{"n_layer": 22, "d_model": 192, "n_head": 4, "n_kv_head": 4, "head_dim": 32, "d_mlp": 768, "vocab_size": 1242, "activation": "relu", "norm": "layernorm", "norm_place": "pre", "norm_eps": 1e-05, "positions": "learned", "qk_norm": false, "attn_scale": 0.177, "bias": "all", "tie_embeddings": true, "parallel_block": false, "init": "normal", "init_std_qkv": 0.022, "init_std_o": 0.022, "init_std_up": 0.022, "init_std_down": 0.022, "optimizer": "soap_variant", "lr": 0.00573, "lr_mult_o": 1.08, "beta1": 0.95, "beta2": 0.99, "lr_head": 0.00664, "grad_clip": 1.0, "warmup_steps": 200, "schedule": "wsd", "decay_fraction": 0.379, "decay_shape": "square", "final_lr_fraction": 0.0, "batch_tokens": 32768, "seq_len": 768, "doc_mask": true, "z_loss": 1e-05, "train_tokens": 149000000, "steps": 4548, "dataset": "wikipedia_en"}
Each number is 200 + 30 x the weight over its row's rms, rounded and kept within 0 to 999. Layers, rows and columns count from 0. The size before them is the row's rms in percent of the matrix's.

# layer 9 MLP up, 768x192, rms 0.255, rows 400-436, columns 0-95
100,213,208,204,269,231,140,171,187,219,202,203,173,178,231,184,139,216,187,154,212,217,195,163,167,150,206,212,223,254,171,244,191,220,175,265,196,231,179,232,263,157,208,166,238,191,196,255,224,188,185,173,227,173,265,210,204,207,197,227,231,172,276,199,206,197,175,224,212,193,242,212,128,185,172,210,134,165,206,220,228,197,156,235,185,173,218,196,202,229,226,178,228,207,183,168,250
105,232,253,224,175,231,243,231,219,192,220,204,210,188,200,227,157,179,159,181,246,136,196,186,140,194,249,140,181,187,198,237,211,161,280,248,206,190,188,193,179,220,196,183,189,182,160,184,282,203,265,247,202,181,158,189,173,236,214,238,195,208,160,197,166,235,205,166,206,185,226,220,242,214,198,204,188,219,158,202,236,198,177,202,230,138,191,257,227,191,191,198,144,192,157,147,226
100,202,221,138,206,214,176,151,186,173,215,232,211,225,225,180,219,189,198,182,258,211,212,261,187,231,209,206,245,215,177,221,190,126,241,170,161,173,252,221,196,181,176,204,209,221,256,204,220,189,190,221,176,194,228,212,216,193,132,212,215,175,203,170,200,196,206,159,196,173,219,220,191,161,195,233,206,218,157,188,203,177,209,154,141,179,161,203,136,235,195,198,213,216,186,145,149
100,177,196,167,262,226,183,189,190,198,176,168,159,189,177,225,250,201,176,161,171,189,192,213,171,189,151,198,171,284,227,205,235,258,166,244,198,186,257,182,162,177,239,201,210,234,242,203,165,175,130,183,233,204,200,217,175,196,148,217,240,198,205,187,203,140,201,206,160,207,203,211,227,204,166,198,187,232,186,174,160,211,182,196,237,193,201,213,187,118,202,201,262,153,227,184,218
088,225,177,171,170,164,221,237,215,258,150,217,199,261,241,176,190,198,193,192,216,161,195,202,163,223,200,165,230,191,190,240,212,234,162,189,220,189,120,203,202,179,229,165,174,232,229,234,236,234,202,173,214,202,261,190,262,178,191,219,170,203,195,242,240,176,268,187,179,255,188,246,175,156,221,167,216,239,224,200,263,148,206,200,203,190,218,185,268,202,193,219,238,174,223,243,164
093,180,212,207,171,184,192,177,162,207,201,187,218,190,193,152,214,166,190,215,183,187,164,207,134,176,190,197,233,178,192,203,190,208,236,180,220,178,181,235,247,169,123,199,230,139,157,182,165,219,191,207,178,232,245,207,219,187,204,202,180,185,232,193,190,176,174,290,188,187,199,214,157,209,198,182,211,210,200,175,231,176,233,224,230,213,234,168,232,253,287,175,131,221,245,158,163
092,223,225,178,242,198,224,193,233,177,161,175,207,166,204,168,178,226,184,165,184,171,177,188,202,184,225,166,190,199,188,249,274,196,95,214,157,188,191,175,187,223,276,216,214,175,246,207,229,218,184,189,195,235,238,172,186,216,221,142,169,284,178,207,205,161,223,181,178,194,226,227,238,191,214,189,213,179,210,214,233,209,235,225,164,223,244,214,198,266,221,170,229,249,193,233,222
108,236,233,154,193,142,201,201,196,208,168,201,206,216,168,230,250,166,210,223,174,161,200,165,217,146,178,197,243,195,197,211,198,188,176,209,238,212,183,185,178,265,239,209,219,173,198,170,200,208,193,231,213,182,153,197,204,235,190,215,218,195,160,207,249,208,187,168,207,164,182,161,194,195,214,164,196,196,192,165,223,246,251,189,171,176,155,217,252,207,212,200,217,194,267,130,152
092,247,205,218,170,153,189,231,234,221,207,209,204,249,189,191,232,257,170,143,278,202,179,199,211,194,174,232,186,247,213,152,148,187,228,232,228,207,190,194,174,255,155,172,240,216,219,171,225,186,173,207,236,201,246,236,206,206,159,180,143,283,148,207,184,157,186,176,250,165,270,226,236,185,234,186,258,182,188,202,226,194,160,186,254,200,240,173,172,191,204,214,186,236,220,219,201
100,207,228,245,264,230,195,193,207,203,210,233,210,193,245,203,230,210,156,199,197,187,209,223,202,180,176,151,184,197,228,158,177,222,200,184,149,186,167,193,222,204,218,242,177,199,178,243,207,186,235,185,185,173,223,249,204,210,233,229,210,257,185,177,191,144,216,189,251,198,199,198,189,203,192,193,183,196,196,167,211,219,161,287,176,182,258,148,137,171,210,203,188,190,152,197,190
111,177,162,187,172,182,210,156,172,227,230,204,206,219,181,236,243,223,182,239,185,207,177,190,226,181,192,164,282,252,192,188,215,167,223,240,175,182,241,251,195,234,208,200,197,212,248,172,226,201,245,165,188,213,188,171,228,212,136,204,205,186,186,243,238,206,178,230,215,152,188,150,196,208,227,151,208,201,165,176,202,177,231,215,202,216,217,206,179,192,190,257,222,232,188,187,126
100,195,235,123,183,201,178,184,209,215,188,233,196,233,204,154,184,170,216,170,202,152,212,135,223,165,156,206,254,229,193,187,200,205,192,202,208,165,200,178,219,231,231,241,200,195,187,200,212,211,177,181,203,190,218,217,188,153,200,210,153,210,220,228,219,226,278,236,180,153,159,210,159,223,200,233,176,215,171,217,256,165,138,184,216,203,192,209,176,182,189,285,231,158,205,212,184
101,185,195,179,187,205,221,221,232,200,215,225,221,201,197,210,215,177,223,164,233,189,138,169,237,149,264,175,192,206,185,158,184,241,199,222,159,178,213,208,183,161,177,254,207,231,194,179,169,220,176,175,231,238,181,200,222,205,183,232,192,210,223,207,213,160,212,149,182,197,247,233,189,196,229,197,238,223,213,145,263,203,204,203,197,199,177,188,278,183,199,166,204,227,199,163,223
104,175,250,180,191,145,200,209,208,168,268,168,166,232,227,189,253,206,162,259,185,195,234,257,235,264,249,203,196,200,236,210,225,194,222,207,182,190,213,176,197,169,215,159,171,219,213,193,202,184,187,257,173,186,125,191,185,160,233,189,143,209,251,198,184,245,259,213,181,201,226,217,213,198,172,183,217,246,198,203,205,130,231,192,220,178,214,218,202,244,185,207,202,187,214,187,197
107,199,219,250,257,187,208,233,160,273,198,208,148,190,134,222,256,192,237,217,243,170,205,191,209,239,176,212,235,197,224,148,176,176,196,174,216,249,149,187,221,225,210,213,214,244,203,217,214,204,232,207,224,193,178,240,144,234,211,167,216,213,152,206,203,99,167,168,231,211,157,171,188,169,187,166,195,185,221,227,223,201,214,189,191,183,216,227,184,228,189,222,189,184,166,233,185
095,192,204,166,171,172,135,202,194,231,170,242,220,201,200,251,159,209,160,223,169,206,221,177,213,182,224,178,186,216,195,234,272,221,161,232,219,182,183,192,236,182,262,206,226,238,236,217,217,283,198,243,222,211,216,173,205,211,170,117,183,185,232,209,210,196,179,234,161,245,163,185,178,222,217,171,197,219,171,202,168,213,243,145,174,171,162,250,208,265,228,209,187,216,183,193,197
096,259,219,180,202,223,168,187,207,142,257,191,244,222,198,213,175,170,199,166,169,195,174,192,222,181,198,181,192,257,171,177,237,205,137,177,251,197,212,282,163,164,250,197,196,241,203,191,181,227,187,187,122,201,201,194,236,178,187,166,230,158,133,200,211,206,242,258,179,217,196,191,221,190,156,230,237,203,198,188,232,230,156,178,176,202,201,189,199,217,218,225,174,195,223,162,170
108,216,247,251,190,223,182,213,275,170,236,198,226,192,235,219,181,186,170,190,140,218,173,186,247,240,221,188,201,267,199,167,210,188,211,200,197,167,240,162,184,215,230,232,223,193,237,180,174,198,183,198,215,190,222,231,182,199,174,252,139,203,150,198,137,176,177,271,253,172,196,141,154,168,207,222,206,258,174,227,167,214,163,207,168,180,207,245,177,162,196,220,199,149,219,189,199
095,199,164,207,251,195,203,179,210,199,210,173,179,264,219,228,218,197,208,179,214,226,195,235,224,240,165,225,197,215,190,258,150,212,255,150,193,178,199,250,255,213,203,219,193,222,224,153,204,186,203,216,187,208,196,234,217,222,193,211,208,178,191,168,145,211,226,151,180,159,201,256,173,176,178,207,192,200,210,224,225,182,188,278,229,250,207,127,116,178,209,179,198,209,132,206,153
097,208,216,203,259,209,186,223,195,204,182,208,247,269,249,176,212,183,152,184,157,187,177,149,177,258,186,220,219,190,188,160,217,197,222,192,148,234,211,172,185,148,246,124,214,257,184,196,236,257,164,174,160,208,178,197,166,198,175,216,203,208,261,245,286,176,255,239,153,235,206,154,146,204,198,192,164,228,219,168,218,207,158,187,226,148,205,173,179,236,194,194,182,185,166,211,219
114,184,190,156,255,164,213,189,198,179,147,195,190,168,199,198,215,182,179,171,243,160,178,231,251,198,198,195,194,146,185,194,178,170,239,193,226,238,162,199,206,200,177,187,178,216,179,207,190,198,219,279,169,159,203,168,207,217,215,217,191,194,179,201,232,137,222,221,212,172,177,178,237,166,236,228,193,172,184,204,203,197,180,224,227,150,192,213,234,155,183,199,156,175,264,207,235
103,172,184,232,196,199,224,209,221,202,224,219,202,191,215,198,221,209,233,232,165,192,202,215,167,126,215,174,169,166,161,199,203,186,225,210,217,212,165,242,177,215,196,222,218,162,182,235,188,90,184,181,215,258,248,234,225,190,220,245,260,168,224,192,201,187,196,205,182,211,145,182,203,216,227,251,200,178,159,234,206,242,230,174,212,202,180,199,160,223,197,220,205,168,134,126,168
093,212,186,237,216,193,169,151,142,239,126,181,215,213,142,247,204,200,211,174,159,235,175,235,152,173,197,205,232,169,181,218,201,210,196,219,215,220,200,228,197,199,213,201,155,208,153,185,205,193,240,199,238,199,217,170,148,147,200,224,205,226,201,212,209,174,218,248,131,226,211,188,147,237,159,208,214,181,173,242,210,210,223,225,188,176,167,189,135,239,212,183,158,192,192,211,214
091,163,256,129,218,213,187,127,198,177,139,166,238,166,226,256,212,193,200,210,145,219,194,199,198,144,218,221,202,209,181,176,186,216,192,189,188,191,227,200,194,203,177,168,205,222,138,231,189,198,207,172,166,147,185,183,211,217,191,224,194,232,195,194,260,217,215,243,213,242,279,227,207,233,196,247,118,170,207,237,240,174,190,184,188,205,237,226,176,258,223,181,227,179,235,163,209
103,173,251,233,245,151,133,200,226,189,172,207,165,203,177,189,145,202,211,157,237,187,172,220,183,189,239,215,240,228,140,205,119,244,203,278,242,176,232,257,154,263,192,202,203,225,268,214,214,204,206,178,206,171,222,194,201,212,220,232,174,184,256,178,190,145,205,193,200,177,206,200,226,220,195,190,209,196,191,162,225,198,181,206,218,160,184,233,179,205,173,229,215,224,197,187,184
106,190,238,182,180,238,220,228,198,205,176,191,141,219,193,252,220,241,200,142,162,190,164,271,201,194,218,254,204,168,211,200,204,174,279,208,180,135,198,118,179,179,139,232,259,178,171,187,214,232,256,222,171,189,250,184,193,209,181,144,211,218,197,153,207,244,219,181,221,178,189,146,239,204,186,213,146,160,261,180,174,196,236,236,175,139,186,235,224,199,217,167,208,228,144,210,197
103,185,252,170,211,208,258,192,177,192,192,245,190,170,175,233,210,217,166,173,233,133,144,174,191,143,195,186,235,211,211,198,225,231,189,187,199,198,215,170,225,162,192,230,195,191,256,173,236,233,201,226,240,206,258,226,188,248,162,211,242,210,239,171,193,187,245,232,179,202,176,238,158,245,196,206,268,137,189,124,236,213,219,172,240,180,210,270,185,253,197,195,208,195,194,175,170
094,238,211,161,237,210,210,177,218,157,222,183,196,176,174,244,159,268,210,205,128,200,181,174,205,209,184,254,197,208,266,234,223,202,167,153,203,212,231,225,191,218,213,187,219,211,195,207,168,154,173,223,160,200,187,218,181,189,153,168,208,194,209,221,197,167,242,192,183,142,150,184,146,198,194,155,124,194,171,153,172,225,210,213,190,212,146,168,178,224,155,187,241,232,246,200,233
134,189,220,253,219,181,161,183,240,202,154,224,150,176,255,206,213,204,192,174,201,191,218,182,184,176,168,178,184,265,152,191,182,236,206,224,211,222,231,203,209,214,238,192,226,220,242,208,209,220,227,193,212,189,231,146,243,207,193,156,194,201,226,164,200,194,177,229,150,167,195,194,191,252,115,146,190,213,216,211,203,196,213,225,196,134,129,190,214,205,193,228,208,213,208,186,179
101,162,203,170,184,206,166,197,205,195,198,189,168,231,220,166,193,127,216,190,161,188,170,236,162,183,225,166,217,206,150,245,200,221,188,195,236,198,230,211,169,149,204,243,221,182,206,200,177,200,170,204,190,215,201,206,223,200,178,226,157,222,198,198,231,206,221,215,232,229,165,225,158,188,160,188,205,160,201,214,175,216,213,230,207,242,203,157,182,159,254,199,201,241,222,205,151
095,214,208,170,210,181,207,156,217,268,207,217,187,187,146,180,260,208,237,228,245,229,172,181,169,161,224,222,196,234,194,260,136,193,153,174,227,201,155,202,169,202,175,172,204,142,164,184,203,168,216,137,182,242,218,160,212,180,227,155,246,210,166,187,199,229,194,184,234,213,237,232,230,204,131,184,236,172,168,248,210,197,160,185,180,211,208,218,203,208,233,228,176,203,218,183,217
100,153,221,181,196,215,180,221,219,180,186,175,213,213,203,174,171,208,210,200,212,191,225,154,171,214,211,164,245,241,214,184,197,209,126,160,207,209,202,185,207,136,153,211,214,161,210,190,197,232,247,225,265,180,221,257,230,149,195,244,198,196,197,192,257,201,244,205,234,208,176,173,172,225,108,209,193,198,199,235,247,192,173,195,185,203,154,186,181,223,164,153,200,183,166,220,172
089,180,200,204,194,191,246,161,225,231,229,210,194,203,228,180,264,197,184,167,230,173,196,139,221,250,134,195,217,220,190,200,188,220,221,200,222,232,250,177,198,107,192,258,196,171,172,189,167,214,242,169,217,248,192,288,185,156,237,155,194,168,160,175,215,208,159,232,184,211,185,208,177,183,210,205,206,154,194,245,199,186,226,182,170,229,217,174,154,195,186,243,174,209,230,201,234
109,151,190,234,229,209,213,161,158,175,160,184,113,199,228,228,209,213,197,214,207,223,242,157,164,193,236,173,176,213,203,269,223,201,179,213,203,242,225,202,191,170,150,187,226,216,192,173,210,163,222,192,163,110,188,174,202,201,219,139,170,253,210,217,200,189,202,194,170,188,186,192,235,185,220,203,208,206,201,149,214,214,191,221,138,226,237,179,236,233,182,194,164,212,187,152,250
104,209,212,235,174,126,253,278,196,148,233,170,157,196,193,239,122,194,265,218,206,191,198,226,184,184,204,214,183,236,155,181,227,209,203,259,172,222,170,205,223,218,199,255,130,175,224,194,180,154,176,194,194,233,228,219,137,191,203,208,185,150,208,223,200,241,212,249,183,224,186,156,203,222,189,193,219,173,214,193,230,200,203,197,174,203,170,162,269,196,212,207,153,192,199,191,185
114,185,142,210,171,229,212,196,169,174,182,223,187,183,216,165,190,252,190,195,203,230,193,200,176,201,176,195,195,211,237,238,212,223,211,226,248,202,140,227,195,189,163,142,273,165,191,214,223,213,268,195,223,206,202,173,217,229,197,224,185,167,192,152,202,234,186,221,139,154,197,247,202,178,199,202,223,231,231,183,238,199,191,213,257,184,183,234,266,188,170,147,173,241,220,144,218
096,171,182,220,181,168,147,147,154,190,230,206,154,192,210,206,212,227,200,178,209,207,234,180,190,231,189,214,184,227,146,170,216,197,242,211,217,224,155,160,240,188,222,229,267,212,131,230,207,152,187,196,134,198,213,241,252,212,218,197,182,238,195,198,244,165,186,205,188,192,176,241,168,191,205,259,203,239,255,243,184,186,218,218,200,233,283,197,153,218,238,200,188,163,213,203,207
# layer 9 MLP down (transposed), 768x192, rms 0.25, rows 400-435, columns 0-95
099,227,170,211,182,190,201,226,220,171,181,208,204,264,188,217,212,196,228,217,159,198,164,156,188,168,203,225,198,226,198,195,239,183,219,199,240,214,228,193,161,175,195,227,247,198,215,170,233,231,212,207,191,173,163,216,265,188,192,147,167,183,175,222,204,245,167,190,191,186,180,166,230,225,206,199,200,185,259,214,150,233,222,180,207,201,192,279,205,149,183,184,234,175,197,244,220
106,209,198,223,259,219,196,166,203,193,248,177,197,178,181,181,204,203,169,238,229,220,209,202,144,217,195,251,137,207,210,219,184,176,159,195,176,144,201,235,204,179,209,203,186,182,212,133,230,204,191,133,207,215,199,142,258,186,217,169,145,191,170,203,193,229,182,137,189,264,307,220,210,254,258,232,211,192,202,249,194,192,174,149,200,186,201,240,211,159,198,198,149,174,206,237,205
106,229,182,172,220,174,231,218,228,271,201,208,187,133,125,176,217,171,235,257,185,210,234,150,228,180,248,211,201,184,172,155,217,222,232,196,121,158,166,199,234,226,251,188,245,169,199,199,193,186,208,223,182,192,189,196,136,164,224,245,210,236,188,166,210,179,223,220,209,214,180,258,199,199,232,195,201,231,233,210,206,181,174,229,199,211,173,184,190,169,202,191,201,222,154,229,196
095,186,195,226,164,244,200,228,174,179,210,202,234,213,209,173,234,234,265,217,235,200,167,203,197,211,190,178,227,184,132,222,207,166,189,188,175,217,161,158,211,220,178,190,143,218,179,180,172,161,216,202,139,187,157,163,239,227,195,227,198,236,215,193,250,201,197,248,242,225,183,174,194,163,218,204,202,212,225,236,178,163,103,199,190,184,178,222,220,222,260,226,166,221,216,168,183
095,207,180,170,203,196,228,192,178,254,216,188,236,225,197,231,228,224,176,180,219,148,183,237,243,185,249,240,195,191,198,194,221,198,221,186,207,187,190,142,200,239,172,188,223,246,165,216,223,212,203,213,193,176,193,172,210,172,204,207,232,147,233,154,263,197,188,191,222,143,192,149,191,167,209,205,204,196,222,190,179,195,234,188,165,218,186,279,147,205,228,208,191,194,165,176,221
099,254,223,233,227,263,155,231,184,168,228,206,220,215,284,235,206,209,185,251,192,182,209,175,223,241,228,178,242,209,171,239,255,187,222,179,237,234,190,247,171,183,207,240,244,150,188,211,191,211,216,216,181,226,202,167,252,193,240,212,175,198,196,203,232,162,181,229,161,134,196,221,196,194,208,212,157,218,211,193,276,200,245,207,186,200,166,229,224,119,195,204,205,223,135,237,186
100,203,214,169,205,230,185,204,215,193,204,203,175,193,224,166,209,226,226,182,120,194,220,221,176,213,167,163,211,212,213,186,188,245,168,185,194,186,219,202,125,206,145,192,207,208,202,171,204,218,223,200,186,167,222,200,173,177,176,209,217,125,200,186,181,194,168,186,206,203,236,225,220,210,209,194,220,237,178,200,239,180,250,189,205,173,148,151,279,206,202,196,242,249,228,182,235
104,190,204,193,202,169,190,241,145,221,117,220,242,187,204,189,265,216,239,200,171,256,204,162,228,211,185,209,214,172,225,191,195,188,186,188,174,198,228,224,201,183,204,176,145,191,222,230,196,149,186,158,196,171,217,258,187,214,248,215,155,227,207,220,155,227,224,140,172,206,215,193,275,234,160,166,209,145,231,193,259,224,192,188,128,210,243,183,206,210,203,171,176,160,235,208,207
095,191,209,215,174,214,195,186,206,198,170,210,204,190,210,201,146,153,218,194,194,262,213,189,203,186,166,239,283,177,172,203,211,144,177,201,186,167,214,191,143,205,179,225,211,221,192,162,241,192,158,191,178,217,161,159,187,260,232,167,250,170,168,212,200,208,223,255,194,154,189,191,156,280,207,186,170,179,199,225,216,291,208,209,219,180,178,229,227,194,221,205,225,197,185,225,163
109,188,202,197,197,157,192,203,203,208,207,214,205,178,183,203,188,246,206,239,190,167,202,241,173,165,204,266,266,165,200,166,210,160,191,230,207,211,170,190,175,246,235,197,224,220,157,160,202,139,185,188,224,207,165,217,165,191,271,167,229,148,246,196,233,205,217,113,220,203,184,212,179,166,128,255,194,214,231,166,216,238,204,196,200,218,179,214,176,240,223,212,210,235,220,221,214
116,149,195,199,218,96,191,209,200,238,203,218,123,181,184,217,207,199,157,161,163,174,213,171,204,157,239,150,229,183,177,217,238,176,225,196,162,248,217,193,208,238,226,201,199,190,167,185,219,260,232,215,174,177,176,231,227,174,168,210,200,194,157,203,199,181,228,198,242,196,196,229,205,222,195,211,171,233,171,185,221,119,179,211,226,215,211,188,212,148,199,205,180,172,173,222,191
091,203,177,207,188,171,157,241,211,234,215,198,211,175,230,180,209,195,153,215,278,171,175,189,223,301,194,214,182,214,218,228,227,210,201,249,206,192,122,182,181,197,169,191,170,208,212,199,190,144,146,233,212,187,245,195,161,159,151,169,208,219,166,228,215,150,205,146,268,197,222,199,229,127,218,176,227,252,189,238,195,181,189,228,199,167,183,259,209,127,198,239,186,219,258,175,230
106,215,217,147,206,239,216,207,223,214,182,260,216,229,192,212,180,209,239,212,153,191,99,217,172,181,169,196,179,171,209,199,176,171,169,202,148,171,211,190,217,248,205,197,193,225,185,237,188,171,208,231,225,271,225,221,250,198,120,214,225,154,206,214,189,255,192,153,178,204,189,230,144,231,179,180,171,215,179,193,197,173,175,196,188,247,197,190,213,160,152,144,212,185,250,194,219
104,153,221,187,179,207,210,190,198,202,192,165,211,199,217,201,207,181,279,231,188,215,204,229,234,171,160,180,186,206,199,209,196,251,158,220,245,188,203,165,174,170,235,220,209,218,219,214,226,233,204,183,227,184,214,205,232,192,239,171,175,155,177,211,163,257,163,215,207,175,181,102,225,190,143,198,230,189,221,234,186,201,199,170,210,239,216,144,130,187,242,200,176,222,174,275,232
104,179,176,206,238,225,169,207,159,269,166,223,168,180,199,139,232,210,192,196,223,227,186,217,251,219,288,146,197,204,215,260,209,231,176,202,162,138,247,202,244,226,197,240,186,218,173,223,224,170,183,232,170,194,139,160,246,193,194,202,108,212,158,182,200,213,260,216,169,216,239,203,203,188,200,195,218,163,198,195,246,200,119,202,194,201,181,233,211,189,247,162,178,208,181,173,162
097,227,194,183,220,215,209,229,210,217,231,162,211,139,196,167,224,193,178,246,229,193,143,205,164,229,178,213,147,177,187,170,205,169,213,192,219,191,170,201,221,223,200,174,200,202,199,195,129,237,198,235,204,153,217,211,188,181,145,257,182,159,158,237,215,204,216,224,183,225,165,163,208,114,196,171,318,222,160,230,207,194,214,227,211,199,186,220,215,249,162,267,176,148,220,194,232
099,198,181,215,152,252,168,172,221,189,178,139,218,204,186,252,241,174,157,168,212,185,227,278,185,199,194,160,207,182,217,147,178,172,243,229,143,198,190,169,230,248,246,149,180,253,222,158,185,212,214,161,192,172,188,216,203,185,211,179,181,150,201,203,281,179,226,197,250,192,237,176,234,244,163,254,162,151,171,186,182,190,139,170,210,251,173,211,220,205,178,199,234,166,195,212,225
102,177,196,225,171,219,221,206,184,279,155,143,209,211,236,171,224,176,227,176,206,171,185,210,177,189,171,180,201,174,212,201,204,209,201,142,194,235,232,194,214,217,197,232,208,221,183,169,191,169,196,207,210,218,197,237,156,160,183,193,232,144,171,204,238,207,225,264,205,203,157,228,214,193,185,213,197,248,148,182,225,139,253,179,246,163,183,221,156,203,225,181,194,162,207,198,204
095,194,249,199,210,194,240,232,212,201,205,225,241,134,176,142,200,179,259,191,178,241,195,149,216,177,189,222,230,230,204,217,186,212,201,199,200,164,164,117,154,191,179,181,228,173,203,186,199,199,244,153,206,222,197,243,230,206,235,223,209,185,199,196,172,205,220,215,208,178,241,234,259,182,234,209,220,271,192,164,200,249,207,184,196,196,207,190,208,186,199,191,230,171,211,173,165
102,207,217,229,178,208,202,195,178,243,209,168,221,239,193,169,261,236,245,213,177,250,174,176,153,191,191,178,172,237,246,184,214,158,198,237,188,203,167,153,219,117,159,239,212,225,200,238,189,173,165,235,206,183,184,225,176,170,203,223,161,182,230,179,163,244,196,239,254,187,205,207,243,201,191,213,274,238,246,263,126,220,216,188,238,168,228,185,205,219,154,214,171,179,199,219,216
114,197,217,230,174,241,160,197,173,164,148,181,254,187,166,166,204,195,186,210,199,178,160,216,210,199,174,211,237,139,159,194,247,209,149,235,233,260,211,233,206,154,172,181,215,274,191,200,240,175,201,253,183,237,220,220,248,209,150,180,231,196,216,266,178,230,177,174,159,214,165,186,204,189,199,189,200,191,233,195,198,259,184,205,208,168,248,211,190,211,174,250,230,193,198,112,175
100,222,200,150,227,178,108,194,232,211,203,232,213,196,229,192,235,199,157,239,110,169,176,183,210,169,220,267,258,221,220,255,236,180,269,215,185,204,206,169,164,177,180,203,216,206,165,191,164,255,194,218,172,221,156,184,214,120,200,210,182,197,173,189,201,203,244,215,192,202,224,219,162,187,154,191,169,202,215,233,167,212,156,228,199,207,202,212,217,177,238,204,171,167,225,208,223
100,212,188,217,245,221,205,156,170,193,158,237,212,206,199,201,219,221,172,174,192,190,171,164,166,197,220,220,216,207,187,249,200,208,202,221,170,184,139,254,217,184,259,242,203,217,264,187,225,179,245,140,212,135,171,200,197,190,199,180,197,155,208,174,155,167,232,204,201,120,242,199,196,198,118,184,248,266,166,204,229,205,254,211,193,209,161,212,194,185,194,182,211,212,210,201,226
095,193,186,254,201,195,167,213,156,196,222,184,157,269,180,171,152,163,156,178,197,186,228,269,196,240,173,225,197,262,131,226,225,239,229,169,192,184,192,128,224,204,201,230,162,228,194,195,195,197,224,161,177,189,212,192,190,214,189,157,213,167,202,210,179,193,226,155,177,135,176,190,125,175,231,173,228,189,219,207,210,228,206,204,192,197,196,214,174,229,168,200,170,198,218,220,211
081,237,223,236,187,227,186,231,196,240,224,182,176,244,208,234,163,214,178,212,210,221,263,243,227,166,213,221,208,225,218,217,256,196,122,226,191,223,183,187,251,147,193,190,221,215,166,203,180,225,204,215,227,198,211,161,236,163,240,183,254,207,219,224,214,234,173,212,203,255,205,185,239,239,206,199,180,237,204,230,188,263,214,233,222,191,197,235,216,191,228,202,265,184,238,229,203
108,204,226,213,170,182,212,200,215,245,206,209,236,200,186,170,173,189,177,199,192,215,192,205,224,225,227,183,254,204,199,209,194,202,219,151,195,183,212,243,158,167,139,194,187,232,167,165,190,152,209,182,176,151,218,187,170,228,178,181,196,244,186,192,170,127,181,145,220,207,228,208,163,231,208,199,173,177,186,209,204,221,210,223,163,209,107,224,195,249,232,172,180,184,164,169,233
114,168,240,203,217,218,222,205,247,212,223,221,201,223,211,181,220,182,221,210,210,210,156,175,198,225,170,180,209,218,265,248,196,211,218,174,261,197,172,210,234,195,210,204,166,198,199,187,227,215,218,217,203,183,242,229,174,249,232,188,173,207,235,236,157,177,232,164,150,211,159,196,183,223,228,170,227,249,153,173,184,234,252,235,199,211,231,196,158,272,229,182,194,180,214,218,177
091,167,186,222,206,195,189,197,200,251,203,190,158,249,177,220,196,201,186,178,204,241,168,187,194,187,207,156,191,250,216,218,190,206,252,201,217,200,209,237,235,152,196,206,195,137,219,218,208,226,164,221,263,230,271,125,201,177,207,170,238,159,211,196,188,133,178,202,154,143,201,202,210,187,181,230,225,187,241,184,228,195,197,151,214,184,209,218,216,219,219,253,207,219,260,195,197
105,215,219,253,184,147,186,170,204,200,186,153,195,220,186,202,184,215,191,157,174,219,215,209,229,160,211,189,219,204,127,187,106,218,231,223,198,212,210,198,237,184,165,197,232,152,245,215,141,226,201,172,175,199,239,178,233,186,207,220,226,191,240,178,215,170,167,219,179,187,191,177,193,250,180,179,165,196,188,209,207,211,192,202,186,153,168,194,169,163,227,217,233,190,205,136,138
100,194,186,167,195,196,185,228,179,195,235,263,196,236,231,159,211,171,163,154,255,228,213,243,232,168,203,171,169,159,231,180,205,223,172,187,173,224,142,160,198,151,184,208,191,244,159,199,215,214,192,239,166,237,205,191,195,176,213,173,236,165,235,217,235,184,172,153,132,225,212,205,179,248,235,190,211,169,236,208,159,205,217,221,183,196,222,225,177,264,229,224,255,215,194,255,244
098,152,194,227,238,192,189,212,213,189,166,180,162,228,176,241,176,219,202,177,162,237,183,222,272,197,205,196,207,149,232,133,100,200,197,205,183,182,137,147,192,274,253,185,192,189,187,209,230,219,175,214,158,225,211,156,181,253,202,280,215,206,211,197,265,192,223,231,224,190,186,174,201,218,182,226,230,181,188,167,211,232,195,196,184,196,189,201,234,230,249,181,212,194,183,266,142
101,277,167,178,237,133,173,186,157,216,237,180,177,226,211,233,167,223,166,221,252,191,192,241,217,192,205,210,199,171,255,133,237,163,207,189,177,193,175,247,174,199,161,212,261,162,180,220,177,169,179,190,227,177,202,213,164,207,205,171,223,247,126,219,105,185,190,184,179,205,223,186,254,250,221,246,206,187,224,220,236,181,172,145,194,227,189,190,199,202,216,212,167,187,269,196,210
089,208,254,219,200,208,149,233,222,191,175,232,225,167,278,213,186,197,185,275,235,164,188,186,186,217,202,161,175,148,252,241,217,175,179,175,192,193,217,198,231,252,195,180,210,132,219,183,219,236,229,245,177,143,223,175,197,179,180,234,213,172,193,191,234,183,241,219,223,187,216,211,183,175,141,197,205,246,137,214,185,185,211,194,161,200,219,216,212,140,156,199,217,219,180,186,210
105,180,167,245,196,212,206,210,182,212,174,145,152,253,147,169,187,243,210,171,236,214,173,172,168,233,205,207,210,272,169,179,204,233,208,233,205,178,261,189,218,181,156,200,230,202,258,200,188,251,221,208,208,219,191,234,221,190,170,181,210,220,188,218,206,177,196,142,231,197,206,224,186,217,178,243,174,216,230,189,209,177,213,202,219,216,226,217,206,204,215,152,203,147,205,137,154
104,232,217,176,192,204,206,184,218,189,191,247,214,244,221,199,209,197,186,251,184,214,190,217,193,261,167,220,220,210,190,204,231,193,210,223,155,187,224,153,207,241,241,208,185,201,142,207,179,228,180,157,118,179,151,265,193,227,226,175,171,242,261,190,170,163,208,234,173,167,206,161,143,144,157,173,244,224,206,181,144,194,226,215,212,154,186,202,168,257,247,201,174,203,222,203,197
112,215,214,185,198,173,196,158,185,138,194,186,226,229,147,236,193,218,164,229,169,175,257,202,247,183,232,202,200,160,171,207,207,186,178,230,154,258,188,140,223,181,168,223,173,154,204,231,225,194,174,173,187,286,155,183,132,145,190,128,204,177,251,182,219,139,186,209,235,175,140,157,234,216,232,220,231,213,200,201,213,191,179,157,217,172,204,161,188,197,176,278,226,214,189,214,216